Each number is 128 + 24 x the weight over its row's rms, rounded and kept within 0 to 255. Layers, rows and columns count from 0. Numbers have three digits each. The size before them is the row's rms in percent of the matrix's.

# layer 14 MLP down (transposed), 512x128, rms 0.281, rows 195-301, columns 0-63
094:146093088126100113113082130102134140121146146117122146183075137155107124104165107140137139112115147112130099118148102114107134129132153086127145137163118185119145127147105150148121160150160152
094:138125107148105107098126141117134162132090116121213123135156143117104112117084115118134129153126174107146157155132144102084140136121141080104112175115080122101145131121114088110163100121126124
094:094117130115113102146135135151089157138142088132143160112169117125122135142159133161128135148139074120117170157159126170101143136138074122114124127113151094125160167128191140133092159118144111
110:125091091162121124130124134137193122121109131126145154055072141149156133132124120120102145127134126090128129152119121102120101139141139129164117148123148124148140142139106158117143132063147137
087:119117076107108151147180102069128130113141106123131121120124100150130109169133166119083116152119122155073127115143128143160089121159160145127097086156185137124124102143123090140138081106117133
098:156095142164093145138162125159132092110125103130180123143117103130162071136116121115129127133117129146139143112156106108152152152122134152167113105091127167092135102124156124125120136129121141
085:136072136114107104139128087159091160163120111100128112095136125098150114125135141140170134165136115175136146119084131156087119114134113151171135104136155135090099086088122170142153117142100139
101:163136108160165111098140125128102133150132121146115144075099064153129119111130160133142113124089131128120143114124119125091138160098151069129135124181107129171137156134147149154107134120107127
108:114139104125115134124101146122143137104152150148120176166116142118144177160127141135129130114173165137107092072140111112095090115113096150147136143171125093100079140164086139106162091113100164
092:118121113146099116129149186118125115134109108143119135173168141106097141097137185127153095117123117172121130179127117099096111115136115171099124123121120142102129089111087139179128113111129124
103:114137086117137107158103144114117165140052111094170115162124153142110129140134169162124142166146120120131112131165143140125129095145154105132119134130096113104099101129105115112099126117127118
103:141174171110121124143134146133127126111134144109134120136128180156136091127122114118176134130151144129139143140101122128144127122160115100106125123068161097148164172113136151120096103142119102
086:111152105148134129122095101076167152166153152143115160122136123125148131094146114139123136104153155082132146088147161152149089128106119133157125158136143152141091120099157110166145106167141126
095:146140150161131162093097116122110071107122115143133142130161119121150109131136093139175165132127113135162121185096079143119153151145141178081121160099113117133087151134113095110144109102120131
103:150115122128129144120098129130133153125101107119155129147137093182154099142127139118131139154080189119086099123160082143131136137171145105138136150115110103126099146118117136129125145092089143
100:159134122117111196115122176154120149083134139084107124133128137115135134161142170132097168141150115139169101101112119142101121121100142114135088169126115162102105135099120068135102146110164119
096:116119109174137125138102115159107111149145126140133135141123129153126129130157057117123185151123108167155117121135147086148148142104143128165153152136098108108123143105091100110133127149104123
109:147147116141079133117081125100145120143073127149174141145108134142067091148112148138125125156135106169154105141131119133091131147102140154114128161113087145146115107116147132129116122158125147
097:115134113154120137099122116113173125111115162088139113113141201137153125100108140098174140106151120117114078133131161148122144162125106146124098146138080107180152175112161173058134105149125131
114:119100090143131127098172138143139173134136120178121107115135110110134119132130075116097083161114132133155151142125142111124136160126119096093114143153145097144143160156120159166146145086078134
105:130168098092138125131096128123153104122121132107111120146172159103141129126125152159140123148088170146112124107131174126154128106110120135068128139138108151099113124129118097142103099141126108
105:160138118081112155122149162071142117165109126152163149116138123135133112107160125146106084157136148104114151145124125102136180154101136164097116209105137098116068168147112134122140135115108121
097:125138172117122136143081128131139132158109099126116141122152150123142181147100135107164155157124178158129134156162158134122147147119106131112169132149137138144158148102101152166123131151131139
107:154113097145130089143105154132139155093124134121114120170088129155076145105144152150135121120148160139106111138119127148150142096125148162146119110141147138147165108133130103174127101122073109
098:132118119077139113127108082162091102146101149177155121077089121128116136114099118125090128118121111126103118123121156125077078115112087129110124148136167114161174170124133169142122171123093130
098:157146106114118086145106142112128114113158145136179130128141104105142116124138159169130116125116116150161144089116134125167133107115154148148119144101146124133107148133114148120164118135176132
114:064122084184085140158149130102148111173138153138095147109153114126131137160152156103148076124112156090121128103149132181106142160090107143097114136179128144105123158120130164138161159108153115
101:121112144108141130106189116140142148098120138135115109116151141084156137127124154100168119146138154129137122133150136116147104134109121147142105131072116114104113136167131146181137128143116142
091:142131154134100160156098139112156148157176129123126141080137118174144145103141144119132118110070150141109142091124149131131092138098131127065132105140115084099130138140148119138091099140145103
105:087092127112142113134105104134132176161151110135157121164115147154157137161124131111148149148105095197157118130116129085132151144132138131119126084088107144140146102094127054143120148131115132
097:130084121139120130090164137142118115138117162123150168100095109143124092204139154137155135123114157075138147157138120103148118173144117163139089110129109141135109080123188155127139124124119145
099:124118071129164133143111128154134123132156112112138132130105109148108105165087128109125152170136116127132147142095150167142127126108086139149139145104160109108162109161143094101119151141149131
099:109159117104110080169153107125156145129126123110140126111118137108155104095105155151109109097145088145119088104114137143115174150225162115111166132108109094111099117112132101126072103098154147
094:124107090162139160171127148122097090125134121142120141173142168114115083165120117130140113078131093136109134119107151123156130149122167114114121152149097095074115135115169112138160111149157102
089:161111132127110136111133152198157144141110133127148087119131127117115174154114088188136110174149150136138139130101119105141110115130124125148140155083112108108134111162159130148119157116110148
090:127106110121108143147134087153137129164110139161093112107113115140160134130121162121109122146122107150169155114135104146098066107134138108182137128129064105093079124139168087155125160131108138
105:139162152189128098118106097149137120100103081127126157141131172122136133096133150137101128162084170120123092178149114107125079130118102127141148099104131098106093120142132099106113107116147119
113:102104134104161146174157141171096161113117154140144143103046122128109110121121148155165192112101138150093095149107079166127139160102135116115117108107139118161126147109101114140092127129133133
099:124143125116128175150132122121128131158151132123101126170152128175136121153152103122144146106132074110126128114102144091079140125090136135173128113155110123144146186136140087140127137170126144
090:125129122091141112123178152112112143147122134147116131154130104105122123090095111114100150161162148102131099124104148113101104180154139118117086147118136147148095161130152096121147123147132143
102:133131093085131183152154114149129099145096127143162176118101120121119161085107172099115128172106128128128162160142112143107118137173089151149136162137119106104128119152120102126094121106136191
100:124181177102136116102110118148119142147119121121157117110131105112140099122151133163128145184129154114126140119124114123189128152153132087127118124132134131116181126128183166129136146151093120
108:112124117147083099178125103117119123085145143134150147126152103131096144122101080142123182130091107135096112187099110126124169103084136117123166136118153117104132111136166127129152153153106131
100:124100085105101150122118106138126146143119129130118169176130112140119131121097122164136170150130145145119114102151092087140135116107111137094112088140140096105118153102110133169138095146121111
096:111149121108146090144131154094106129161107120068184088125145129126119185111126148126132113139143143139155128156105096134151121145118090148078148128136119063155136122151159129118125132089100088
095:118149124136100154148081140092141097151077098103129131146147164149171099131090094158121121113119126124158156111088087171135123135155146157123123107151120134152135096120135165164115121154138176
100:076129140123137097125132120158101117115100154114123116085127131118138115146139116122136135113116125113130090098179113121165111106105121183113145107122149151165138164095124115146144136136137136
098:124074096118125135118111125111183158145132142128114149132118150126130147141116142152130175107073202119107135113140132119112133153119114115162106116120121108105133118154104113167135138134088159
100:089154164114129112117126107121105150101153122097140199136109133115142139212114109111140118112101118131108143164113134116116132139109128196092186129060102135108113142130135128142157107111156144
106:126093134094152142121119118177108137127133159139144142154132130154050135118136168135093125137125114130101142133092158189161151129117094163113111099168166146164117120091114145128128132115114108
096:131124156074112131107114125121152129147138141146127119140115138119112105107127090123191145166137145113198119116119107130123126133156112125091102139117099172126104142152095117126119124112158081
092:139164192139122115126127172141072132161129124112141123139147081135135155111131084131121088099159140122131114149129110140147151163108117118123087084122142111121119131117096118136134184131135111
105:132151152122133138129101156186162151147124107121106083123101144163164102119121148106163138146159124059156105095141145112163132143136098100115113088099159101148121133149147104133084120156105116
095:109134153133136148138145146115098163133086084111103115138151166125088058116108181106148157121112159113161130152100124101164145110121115153131165101127130130125174130133144128113061123120157071
096:157137139130163184132124169141138165153121107134194151148114138139118137105106107119097168139101142124132125136148110146118133142126107151139186124104126088150105141153091112101074144119113143
103:049093128134165123122138111161114123096127091109136129143150130129126120156147120128113128154109178132100118122142150131166151097124149146162117128157111120150106104119143094055102107126190143
106:109134102091158123085127110123132136146111121123116158144120138127123154145159097151146124136174131111148148123125106109128122129181148125134116134143103214125104106146124138114102112157120097
108:104126142134125155126175134148142126136192130165155149133132122136160104152073162095119105138173093116141124120108144105128112136074097099118146103121132146117095106101114154097154133083101145
105:174167109108136156148109139144129133140125175122128128117131140120124161117090075127134143115128142174135070120108130156091153125134166170061122160108131159111159130160124121127109156128143102
102:139091113123183161104169131095130148115107109141127132116133146115119113118138068135119089124174116150130154152126110168129120146124124130137110075120151112113110104131153127096148120119142110
099:166140099136116126134120149087133128083118122161139144147117144097129109106108155121175122140135141141126126077140097116159112097112104156140109156140133129106137117103124116117132175103176129
101:130115147174140078142117168161117113105128141143162113083080123135118095118117112177105164130114100144097115152142116190157135113094141135176149116144087109139135126108124127119132147122115125
092:174108137138117122134121164110184152135115130163131128126161122120100133158121134113113110118141125127122166146109138113130101130069087126132143120126109111135110117118166131134098106124124110
100:100108128088116115132150131145103108109159111107100118133125119173122100107155133135162153122064151111125123145112156136155112098099104136109105094161115137075132151117125112112100125149178151
110:162133100164155066122183179146133094129160127115163113138126120134128155145117172140143153106119127167175129119132109157116146117136106113086101129112108105141138158151141150129104113150108089
101:112130157176147140146133091122125109125127108120154171161125164139124074128121154151125083136128104127155141150121115134099145126139144081154160120130086121155147096081165084131144154172098120
105:125115130133116070146175122136180168155119116138166113127142112111166117132116164133145113104128125126124130126115139080126132160103148119106115104136129111137148149084121107154141127076087125
095:135111097150150144146135117109182150120121112110118116126153150116145120156149120141136110119119091139116097108147113129104150166139144120111089073145141088138152129126143127129101103139107128
097:109142107116089153148106144173063138136146138113107164122121106137133094107118127111087129160145090145119119118112151101139090113110145125130102123135125092157129132119106138154153152110075116
090:131082127129109144146150094113134124105163158103146167127154143128105097119084119148101123104166145143088110117120078102179131166122148148125103128117111116110141115132101150081139097183145153
095:098104090167126167137130147124143113134150134123173127103130120149129139136144125121131075104167147106091144141151126136151117137122181137163113098107123126144101091150112157146141117068127096
091:076138113138200107112135128112163141099111130114127145159132103146113130166141099113116143123126121107092070149140167138095139108131154122130143149129155117095160142130138166141091136134102106
100:124143179156151216153140166120138117085163093082150110122157111092137172158144112138107155111132154142135133151162131114132137149105173135107108102113130128139101140153106096105147156119167142
110:100118160096114119126140125152145131085085149151122179138127158121095114136127125121113117135136120134166131122177121162151121108107160156142133134100111129109170095136193167150124148134119075
107:093083128113111117122116117131140121098127109139117177094127132109126136107130102099136141130163115127116143162113056100143121163130131144159166140110106139143133120075096172142171150150138164
105:122121143123115140145162137131154124102116117105155135155146156084147135129114215143119134190156151116147141116128113129146151128128089149107147157116108135111137150112160120131129140117148157
107:121124088112135141118089137122132090111109170101107112159146086110162113097140204125085137147144143175156138108108130148118090141126049162107140092126139153139110169111153142146137111125112140
100:158123112177116165102174111113163148164126135137085135107148041157133115109130094117123133128104122126131103125094120174157099178110156124076118093135142110162103130128105160104125117118130140
106:109144108182152121125106106104092127167111114149097137158125141150173108094105089098090175125113161178139128136125116115112109137118120127155128114116156109142144172105150128142124109139121138
110:146114131146115125095127135123177102122134121104137124127164105120104118143137114136108136144095094127068170135143199128102141150121096121135131165142141147133121151097157098156071104123106132
101:081152152085162116111143098146122114157132149094119121129124118145122081143152128101113113145144165094151136099181162125129121123119099123170120170121116141135164143111129114135110124114132084
103:136082160147140122115133106164113135137075165121148125140151090093088095106120133158141149096088146146150130166152125130126131140079120112106147134126112088144115110139102142127138091115146128
099:169097111097136133136102104104159138118162145081156110134123104091113118120075095126126092164159137159103146134098148150173062153167113114120185079116116106124160133106152127159163150108115143
100:141126130124075154141100129145146159071143135128121069160137120128145144160102123088114148142118106148118137120142134127133119105094121138134107123100139051160141116125144112146127133128157154
108:135134170130157090118157143089107141097195062174141137118162123137139117152114150128133133117112140099128124132117145125067128115081093125174137118177117141142161130100090138162110094112130126
110:125118147147100100106080130109127144157162134163097132132133174159110142131176139160130108138140141122108104124134130117101082139102108157130124184114111143114130138137135118152111101139169120
099:159129095097132147156070110091114146152135142172102144106114136130104155171091131148098103126124132142115159123137087106105107130121146110109129117124154174126132121108106119112154147150137184
087:100117135113149162126141128131134102065164115117151130165159135122130114140114010118155169137112167108095145119126137095144159129133139141114131150121119171154110138106130178084141124143098182
100:161154123123131115117132145124066091138114114161135111096116094126131128111146156126163074139099100091104125162096160110156105133135086135124133109094098130135102158142180093068143102123168139
106:111134086112139149108099131127132133115099157144149112131114160140150087117136174207124127137102094127116119098120110151182126124098168137130120083133135165095084141159109112143121128142111107
092:166149124124126122096142112151142104092159125109120153138112141101095153132136167108099177108100137144113099114132153055107128126112122118137100153134131114108133162121118137132109133106128127
105:160124157126150123132116157094128142177147111115148115174144062112102099110149130095114106141100134126134096125105142129076126089169131099074118140127151119120130157142146111116118113081098122
110:126102107107111171130178108137086146109128090119132166139163143127154122142163121115133113161166080159134106138156091138138130137115061145115136142153126105111155207148136102159133099163113105
087:123180100126111149158113078128074116137140160161089132126130121123141150122119144137107132093147155128142115141133150104178155086109177143117113161098111142099117139139097159149107153140113088
096:122136138095147140169049160061094098127081141156176130146119126111136129114092107164127118173082083127089115149121164102163130124153117134105132142103164114113111122138131134183111124129131152
097:128139120139127152125149117141154123104149148130081135139113185129154096123130157145120162131126081132109115157115125153138147078100137108119105119135102131105095117113105137138153091131168106
101:157122134092144151113130119128123116111095120118097099142126129113114152158132117136156126119087133166145133128101164077148076085159156150138139149150118112116143107133115083126093126149135076
104:105145142084110097148157125121117109142135145108107088121105111107110129106172132164121107122101115098163094095084146150189152118141086099133116121149112108105174109086133127140115098162135122
102:103158169162114105090111111128106142121105150139127147110105125109158123130110159093089090149151123097100146116131143123178183146101105165143152114147152116131123096099126158051137138126155136
104:139119149150107162154140102097123173131112114129136169118130137115123154067107203140131123088154125147168098113093118111110148118141127131175150128121108160107131133123134115131164103116112152
094:109119145104108156161089114099120146146133086120121103133147123134138125145115143123143138088123096103157120122135102136137126106109114193123112173113142160106159141123120132113104137100124142
098:108161109180159172143160139143088117098142126124134109169131152117114102156140136151124090095147135149130083134152168145158163137095117086188134130133148155140083163147103116116137072097116109
115:117139087121102111109116138136153140118149182148131129090104148127121141164119133146128157147166123165111109099091146167107118130135153100115148117109161158084105164122168116107147098116175117
107:143107140056102166131186136110141096110099122075151120104122116138172163123053168114120101121120132158139143100111132093111117118118127116104136124173129127121107132125139140161143152124157135
095:136141113098153148130126124110146102102079111061140088124109132136176134097151141144131122163094155147174105064114123136157102126126120092125139143156105126089111088122125169084141143102143106
097:171103143146122152152153118112135154111106113143128078167114124133140121168112126148186153148110130128135123139123128159140138096124139119115146136138100135116097127123114146131162136155150058
092:098171100102115096109160162125127098121104149101140133138124130127078127066125197135159098130174147100098122119138072156165123148139133120132088087130164126104156127131103103128126151149161110
# layer 14 MLP up, 512x128, rms 0.259, rows 196-302, columns 0-63
101:113155089138144126092184132107149148099140126140123138139130113104114171138094116106126113124133134167122145112141175137124099117139114136126126099126185125146174133137127129104127139159136123
102:130130119162097135152108124135106157098108108145091152129171106137119137086103125127116103170155097100128140118130121169104124121101086117138115090131109121125155133161139144123137168137173128
102:129119180114124123127166130135143133110128103156118113135137115137151095103127120118141101127113119136090112160151152126128074152155123106118123099117078119184127124185154132120157141140107093
089:140116144166141174124107132103114144095081141103140130140159138152159149075110122130105117120113144122128112125101121136139113078159187122100134165087134133167178165172142130141150134077115118
103:127096137120130139096169105118149115067122121125156122142157150167134163127131130146134091133151166117145112131134128091150122140162124149135101155136127115130132105148097120104124122116144127
097:178136132179174143126072126096127155117111093139147148119090147150124128088089106135131087103124164111124137081137153096160120116099132103097082164108129118122135139116127150154137138123130094
098:133138108123149117137125144127150134104137152111093111150118147113112127128099131105073148092152073162076156150098135170133086130093110105146096107138166183139118126125166155099135113102101144
099:135108149095121089101123127142137100134123125147135147142152128126153184136168145138091141158137123171083107147143083137150149123146138118107126153116117114139113117132129141097171107114114134
097:156121094148112132077085114123101120190126164133128140075121109131118140146157047128105119157130103132138117091110120124149119185130143151102146122119161130128112148117117125116106153189151142
104:102138154165164101121126093094129088117153143078169124119140103124108139138121132110110150128169118126106138112139118123122159140135126142145104085099179154135102123119120130128140127129155126
104:113142097100141140150129106131119110109146150120147169075139133145125084139095148123135156111145150073105120146162128156142127153119106151112132144164129135143121116166122112129175135139063179
098:148157121121093122108146128191141102128143092084155086140146134145137157098134107116149145146153075123132089106104163106106146151097144108074167133116126128104098128108130113143179121131120111
097:130126103129125117199173123175127145113154150128117124094115122146110147138147143105085135121131160090133113127145129103139139077154147123146137136171149123158152106120137139158112131143128088
102:145096093130058154122126154092170151136158107124113119144131144092108106168151090115127110123149130114136132144139101120153109112124164153130118143172158120155108120114109102115153135140127164
105:099142158132100124137152136139119136099161151153135108141140116110107091124141159140127123122114128146116087154146164126089154114064138122126133109120131099141058096141119149140128151113072127
096:160104155123111096131091137095131127091136113137097109131152191129144120119104116154148077090198149102118160134147132151109132107126162165118117121112121129159165165139118127161131124105130136
110:108165108103101132109140149097164114178169107120112114142121124102136131090132133139095124171122158128134106139123105134173106149121146117132064135075148139136135101103139075115088117108118152
104:144156138137092083128163111119152124139080145137165195138094085152176099153114104119133131142164120126085148104105119140157141120153157140153163109125165137113079142142116107102137157127155112
110:140139132146184118108131102144109143112136126119094116132137146118136093168153107180123127102127092112122138116128103153132080156131093098114123120097106148106157163121159104167136149180097133
099:103111141149096085097137114141087150097090101162125173148115151092178134137157135108144123156167079122138136126148116177095082142132124118172113096142161126110139144120138095129160124120152135
095:114087138124102141136109147109168103138125152076135115117104146106147113146174118088128111083110122154134112118127123096109114130121096127098134064149161148160136126122146133149193107146080112
101:178128090172131160074091115156081107140148147102134132163130136137152092154170081115105106124132162119136144107132096143155113094132111098152126148111072092069156078106161108142171144116126132
104:159151133113078079146118106141098123135103168119159118134116151149105085124116113147131140173108178109108128126132102132134125174156165128141157110125152141112177109136137149144116078128093159
105:152164153117155129120134180127128120126104127108136103130155128149134109135155125087150098096103135127122109166113119133098114162124128113153131094149169139090124113100113148124122103140177144
098:135171138136121168157121152145100142109116112089117152134122151114165134076099115128128120106116128120136186116141095124147146111178133134135155111127141133129159113137115095073102143129138105
114:170157093124111121106105088140161137112123125134150104153135113078134106179123097139087108102168154143155128120125105147083119141083112130107126088104126103107167124100150098110153142097136169
104:164116144157104097146184103130150128111091128117136152123099136138155108117136154163109138072133123104102111157124131110147114127142106153114133132108151119119125104103134085145138134104091108
091:141123127117128122157119134135140112091140149133143150112096148136128155137130129112161118143174125123138119123176083163137184110118099135116132134102121108106040114120128090158113139098121179
105:145125098119133136100133141129125143160127152123149168151121132099137145129124127065108098140115132187132133154102131080148131112143121124125119137113100097152094077140129153159128103140154111
096:119127149096131116078162113162127113118132099120101155120090159130150118178149136058159115108129097117115145133128145129164143175189164085100113121118131148130119127148165162142108121106112087
107:112093114085136126117163071123122141128094117120126110118108159128106100146173146096136156156122124142093096162127152089151124165116141165138140122043181121134110108150146141089122093113135159
098:156117156130162135132122083104139119106099156163116155098151123132155154133173165171124121127188158109150106122092080122142088157112129117099063130126111136154133128082144138156143136120149125
102:155159082087136121121137143136173158101129141151149125142086135109122135095165067134144142123139151094127139099142126159124154145153156114119073164163165154117124149110116129134131170135113145
098:153125099140133117162108123118103130145112159129094109133123089112135130087151133099134128086142128123115106121131109134136174175122150135152110136141127114154123155149159137135126127122159129
101:142155117119157088073162128129154115143112139170160135117132126069159147150166089104128141120117176160089139123146154147121146150113191145114125130122162112132110143140142114141133130116126169
099:175137146142139127091102152144145104172132159122108113135116159092117136106140133175140137152124171131098179122116121110108177112126120130150101113134090133114144136089138123169152135099115136
108:150088077110094089141110100111137148117136164107123099130132129108091105108135122100165133086138150126150151146170105144130128099186157107160103149155130140112108127140147142142175134096099145
093:156131153121124133109132149142118117140129134119161135075182139096121119138142095128143103118136126164099137134092174159142081159157100112080156139140143145154159102088112107127134178137125148
090:128136120118145143098128109138106152151123138140114081092121127098071138122158140104134162168099121104118168122148142150139098105179152107111116125182148118086098126144094107142140143168115119
094:112127152124140158098149134132154136115151124167164176125171144131128146125126114140150146128187120115118132109093084088130149141148139164122119126116099155126082119170108180112115137127129158
100:138157128122104143141103128135079109120126139143123147164131138101145132144150132105143131114129116154126112114135105110126081175077166110096135148138178126093122106135162131143108139106131160
096:116130153130122132143134143115130132128050125148110109090141081091151088103136171094103113146139149112143107106123122124104123128133098141151084149165113130060183084090115168134163119143156153
094:128133141124152094078183150117159098125166089154143110101107122158138143136145126100107139109125117135116154155129135124077093157091067152121100159109124153112110128110122182099128125136141144
097:113182105143135134137118100150085113095132098115126140109106149106131116130139128167127132121116070171126139125121126153155126078121167134112118125163142157136161148136129126108123133099131165
100:162134174114167140163148181142146129089126149155079137135147129126146112126173128110138101110174137111110102103122158102136139047129093074135101116117110129141165129159129100138102098132143155
091:077128132114162115111101102145162132133105143149136145104124102116123123169130115153148099117114160169131127126122126126087162145124136084158113106091129102139131124158133081149129080111123129
103:126135124093113120110125125158129098123105083129142116143107130133172152154152099137144105119142104104135102204123136123138145124124119168128138108108151127106153094137126127087148137103097156
096:133080114164115120073081123155124124145187165061152138155139144103166115155144124123125124089109152103139123136133138072092178170123121127129103108152129110172119121163139142116129153149111155
101:136106095134107156121149134106146149095123122183174158111150131170139078125105106155122131160142161086115152154122107179145157135122130147114100107129138133117152109181144134105120158171123143
101:084129138139139133098118135150128135159131112118153096101114156127154111121108133126143152108132097174113111155107102182200137135167096097120079131127139132103092142127106160136097164154127145
098:104156107120118184089128138157148140092152147124135095119131120103151139129150133152145145122140102122138183073104169161104127125098133089172152140143152095119118080127096115110118111124139110
102:177104127133095142123164108161118124135136149085099099110146145139120127148102112124145131139137131117132143093149108123162119129172147130189103113122158161145121134139169162113139150098191145
099:141168162144102118095143110194141154108134127130100169171097183104138089140166103119127131154136107137167108119138120128131155127141105081106117118142165148133141137129125144148129111146116182
091:133094076122062119135103102124117151102119151120134123139100131135114154155145148146141134093095144118139202123116104116120097136122125162138141111079156132083129125150117123148140144163160106
089:095115184081117146123116122175149140106135082102174153134145151129110139128105123105084118164169172082114119153162139176130123142094124154164115128136173119138092119132133144120162120153146117
113:141120174107120183147120112178109135153126074149120136131145157117159122081107116137166084112151134129122163122144112101163097177160107125161107105107130133119120121110147122098103138110139131
099:132097154135134117142141137124136142119132113134106134077154150115165086072156101083148125126132124126111137171152114160119139146136118108100151122068104130140136096145131106132099166165103146
104:144127119131120115091142155114173083136117150123098156142159145145142114151119141102128096103094171148106122152078161116128089181111187094141118142055181143109158136120154116102157125094121127
095:132130148139114106128129110157138112113149152112135117114140123116133125061140105147099108092159125149124119137145130151112058137141158159136139120103099133146084100089152082137126150139169146
108:121092124131121101142144100136141140137116135111145138149116109149129169114192123150100139125137117123131136100112132078103099069125142111152098123165142153123116127157154129141164114176068132
097:191145131130123093127119158128119178101124169098118136143134111099133106144078142099120109140139156108145136139166115136140079133144128155095174132136135133144092136123120142138122103107105150
094:124132133100163145125123132134054087170120154152150156150146090100158115101093132102137114154140169102114139147121104109149162128147148141147103142116141148141131123179082095162158155120164108
098:154098142108135093151105121154110144122168150136111133105123147119100141097152144169162168183124114137133105126087111158107157084117118127150129164133101166127094126149115116110167093099124131
106:133117145115131176085173115097147140124143144138114121104138115121152121076171155135142148081161146153104113136137111136133123124115077133116064102124162146103142132130151148148140106146115135
098:135099142132137106092138139088171125133179093063169133094148117106129122096175154128160116137143136108152138129122120104130159089147168114182117170105086131141109125130135116150148130105152143
097:167150133113076101161160160140129155092125137127125159095125128150095107142120164153117108103058129151076117102138115102129131127134113094101141126141104159127146123150105106134120132106161134
103:134146139097123086109105126142090103102082177111173112104113082119105118101156128108139114136145134148134191118120106104106110131161147101161182129132112094134134138132096124159099119122133118
100:142123118111105122107119068114137132163136138138102098129175111110115131162141119126097133166135131167151150143115096134165098120139104088149104120113134100119109139136137078153081184133126109
092:145136121089094116110180131109148109155088123165109118115150134104134149107152137129136118110159113127166166151135141128122108112128110107142132100133190108084149111140128148171074097120158145
101:145143148159133120126135145152097110107156120096150126129123106155103117131153142132127144122118119112119185128138080145070149098113136109125142128147138136109131139110125130127105115101200156
098:131160135067130087112111105113155108137080166141158106095161102099116144123113125128138104105113132137125104154129102126155098129116150122112132100091175169109153123124156139134119132107136126
110:133134162107128102133112111118136123141102127162113137154130151092139151133106103123148102143115122143129135171178139159114107141131151139163133191075127120122087137124101166120147144165100145
109:084108172135081181112180091093151163108127139110091135148130110110086136109171157130124170139117117183107158155080137145134135105124135119125130105157161147153122119147085127115152153099125113
109:083129166087157111135132097126140115081150137146128108088082135114108106108108159143133158160129170146122130135135140140141147118156104126150140156158144143113123144113168127099128155145098169
106:132138131114138087132113107125138121098128131172158190104149149101131101114151099123127079114144151159071137136103131184156122146117144113080137135140128140133169165117146139153115077121140119
109:150117132091136161133125141113139119101077117145104094151134135117145128102174145149126108119123145104132135125079124096115102138137096130152127113142172142123125140112147159119148147132163135
097:113131099163134173091130119141158123100158137137135144141186184115146111151148139101141099123122141135139156141109084120142126120114155154065105139096108120083101129084158134142114136146127104
103:097123135158139194150082158147150123082136157112184147152118172107137140125127168136143137130138108118161121112092105128159141164124114077159121127141088131138140048119098115111115137125152097
098:075127121097141148126120108161099093075150151147161142110156126073116042115116127067139125117131158103120125130123119108130124120136138146094150164116128130123120117120126100117136130151096132
098:133173169111157128135137139102136143119135112114103123111141139080140097120139118116176121062079124114105138121112099155164125125142126128084150105141133095152149089083130157100127145160161126
097:112139105120124091131119140128171131120137119140142153128120167129126134113116169125085116104146104108092111164138143156150147143114118129132127097082166079184117131137130132133145166101167127
096:092135120124131139098055118086140126153152127112148112127112120092154100141180067108131085165110173090089129141130123145130144110141135120123125147113118136127145121149120104156153148118151184
105:130138113142129163172160120120121124130149121118133104107135139080126136138096148081144108144119127098120136141183095105114133165142143082133134142133146115180137129116102141142153194151134111
098:133109140090146108138133148129102114132108107196104195119158166144125141091116146100118116128078131146124162154101141075158157124143088116133153114155139128136153128134096168117115140142163133
105:116134157108140138094124134150116128131171074139150161130204140098159114111145100134104161148160110134133120122103096153094162121116101157111127070128109142148125131145148138099122133100142152
094:135104140176109135170103119135143130077088138134090146098152142106139093138120138153133115172169132130134168157132136129196139105119113124090140116081117113150137145094095098130142121092160122
102:131160100163159074131122164148068159131123107149115121115137137132143135122129096134115134104122125129085121127167144115161106092132143107142127082139127131135175151076157132133119148141123128
098:135115117144154127106116162122117132170109103147103125086190147097131097111131105176112094129100153134115137139128096174157140125132138124165088127146140129117108103089121199118165139124143115
099:160108116137128111109101103124122122099148157133115122122111118090110153129119142096088125129105119190112127141106124141101135150127131077093089114145115136118128120115123133107151137142143106
092:161077150136136124112155110140137121146126121170110134145141132087165125136154130123109113091100134099166126120138145160117135156132175122121101127133149116169193101112154125128120114116139135
101:158135139129134153157093151147146178163122115145151106127132099127147108140134157118098179148162106129142135092112126169156123115141164090115086149129097155115087127113176149117097109156128138
113:095148126125060140124151142139078113144091086098149157120154134147173129150125109135146160122143157148134149106131161180132165149167145145154150128175105140112118169094152112165167142092136139
103:147116105138141109158095084120118173113125120129125125138134086135145181109136145084131146102137132098127096126144124165138101136094191092164141100122122148138117128135124166126112129119158116
097:127156153118107145088137086156129167132153060146149104107109127121149156141141163144109151140115091141089130118164170164119118172134116138137130097126117114100119177137135173156105149114084144
094:175149090116119143100159119130124128146153114132124089134082101109114105125133182131168108116130155120142197112110104121108156137107122125174096104112144165136204133125084130116130119146099148
094:149114120149085097092140128116121136176091155122149095107122134129111154098096113098092125103184136098145096109166125110139117112150087095098151104159133146148101110129155141156119139087097148
108:105131138116087112124099140159101093142149141108123145092172102110147151134125119146121118088154170136072140135114105130108121145116181134131159137153104117085145140159126134140130093129096134
103:127138116100107127127134144117125141199105111147082070145088140119124159104120103147102110090117166147129154148103123168136131157104099146104132113114115107091082122107127147117128116128119136
095:124122102141131104133148118145138115114154090171146100132151089110137123151103128095091118087132126159110150070101133136127112138095125128146160138102138101172125125110138150145145135111146140
097:160118134087148139119098118130089126147155105137142133091138142142135138139138089143103116121169147139126117156145141163147133120148133117103125092159119132152174156154106170114148126098122093
095:161141184107133077152128114138122109141120111156121149128111133083104145134124124086103145123148167091095125072112161129132141135100114105135134103108123130158159088160123181116127123116141162
108:104170095117104139095110126118133129125177124130103093158143187085105172121134084127121096108158145138117155148103158129096125122106143113109163086132163111132134144116139122121126133135129147
102:137142102163115097122115149180125137135100100197122134125130102088090114121149138128139120138155081111113153121148103126116129166113141070130135137153159151130091116142089139150098146136124125
101:103148185133130087149122130127148153116160100157122162127139146114130119148132084091125123136143141126106119160145127148142142144115130104116137110158156116128142109114130120114146176127126124
102:122125130088108106158150059131131158076146096120107159163129159149121141143108124111148162138159160096099116138116134154108144138149152112115121107143135152146135127153095169175154111130149117
092:063118119172099138153131147131133127143136131136114100112131074155142184134130104093101116109082120124114139127111145098110127109152122107158169076120133155134148137110096121164176163141122136
098:116148174117098165086093153096131112120121123138127134138141151114133152113085122137145120118119150101115142134108140155110129143114099156156172141107118139125087086117147137148147131092147113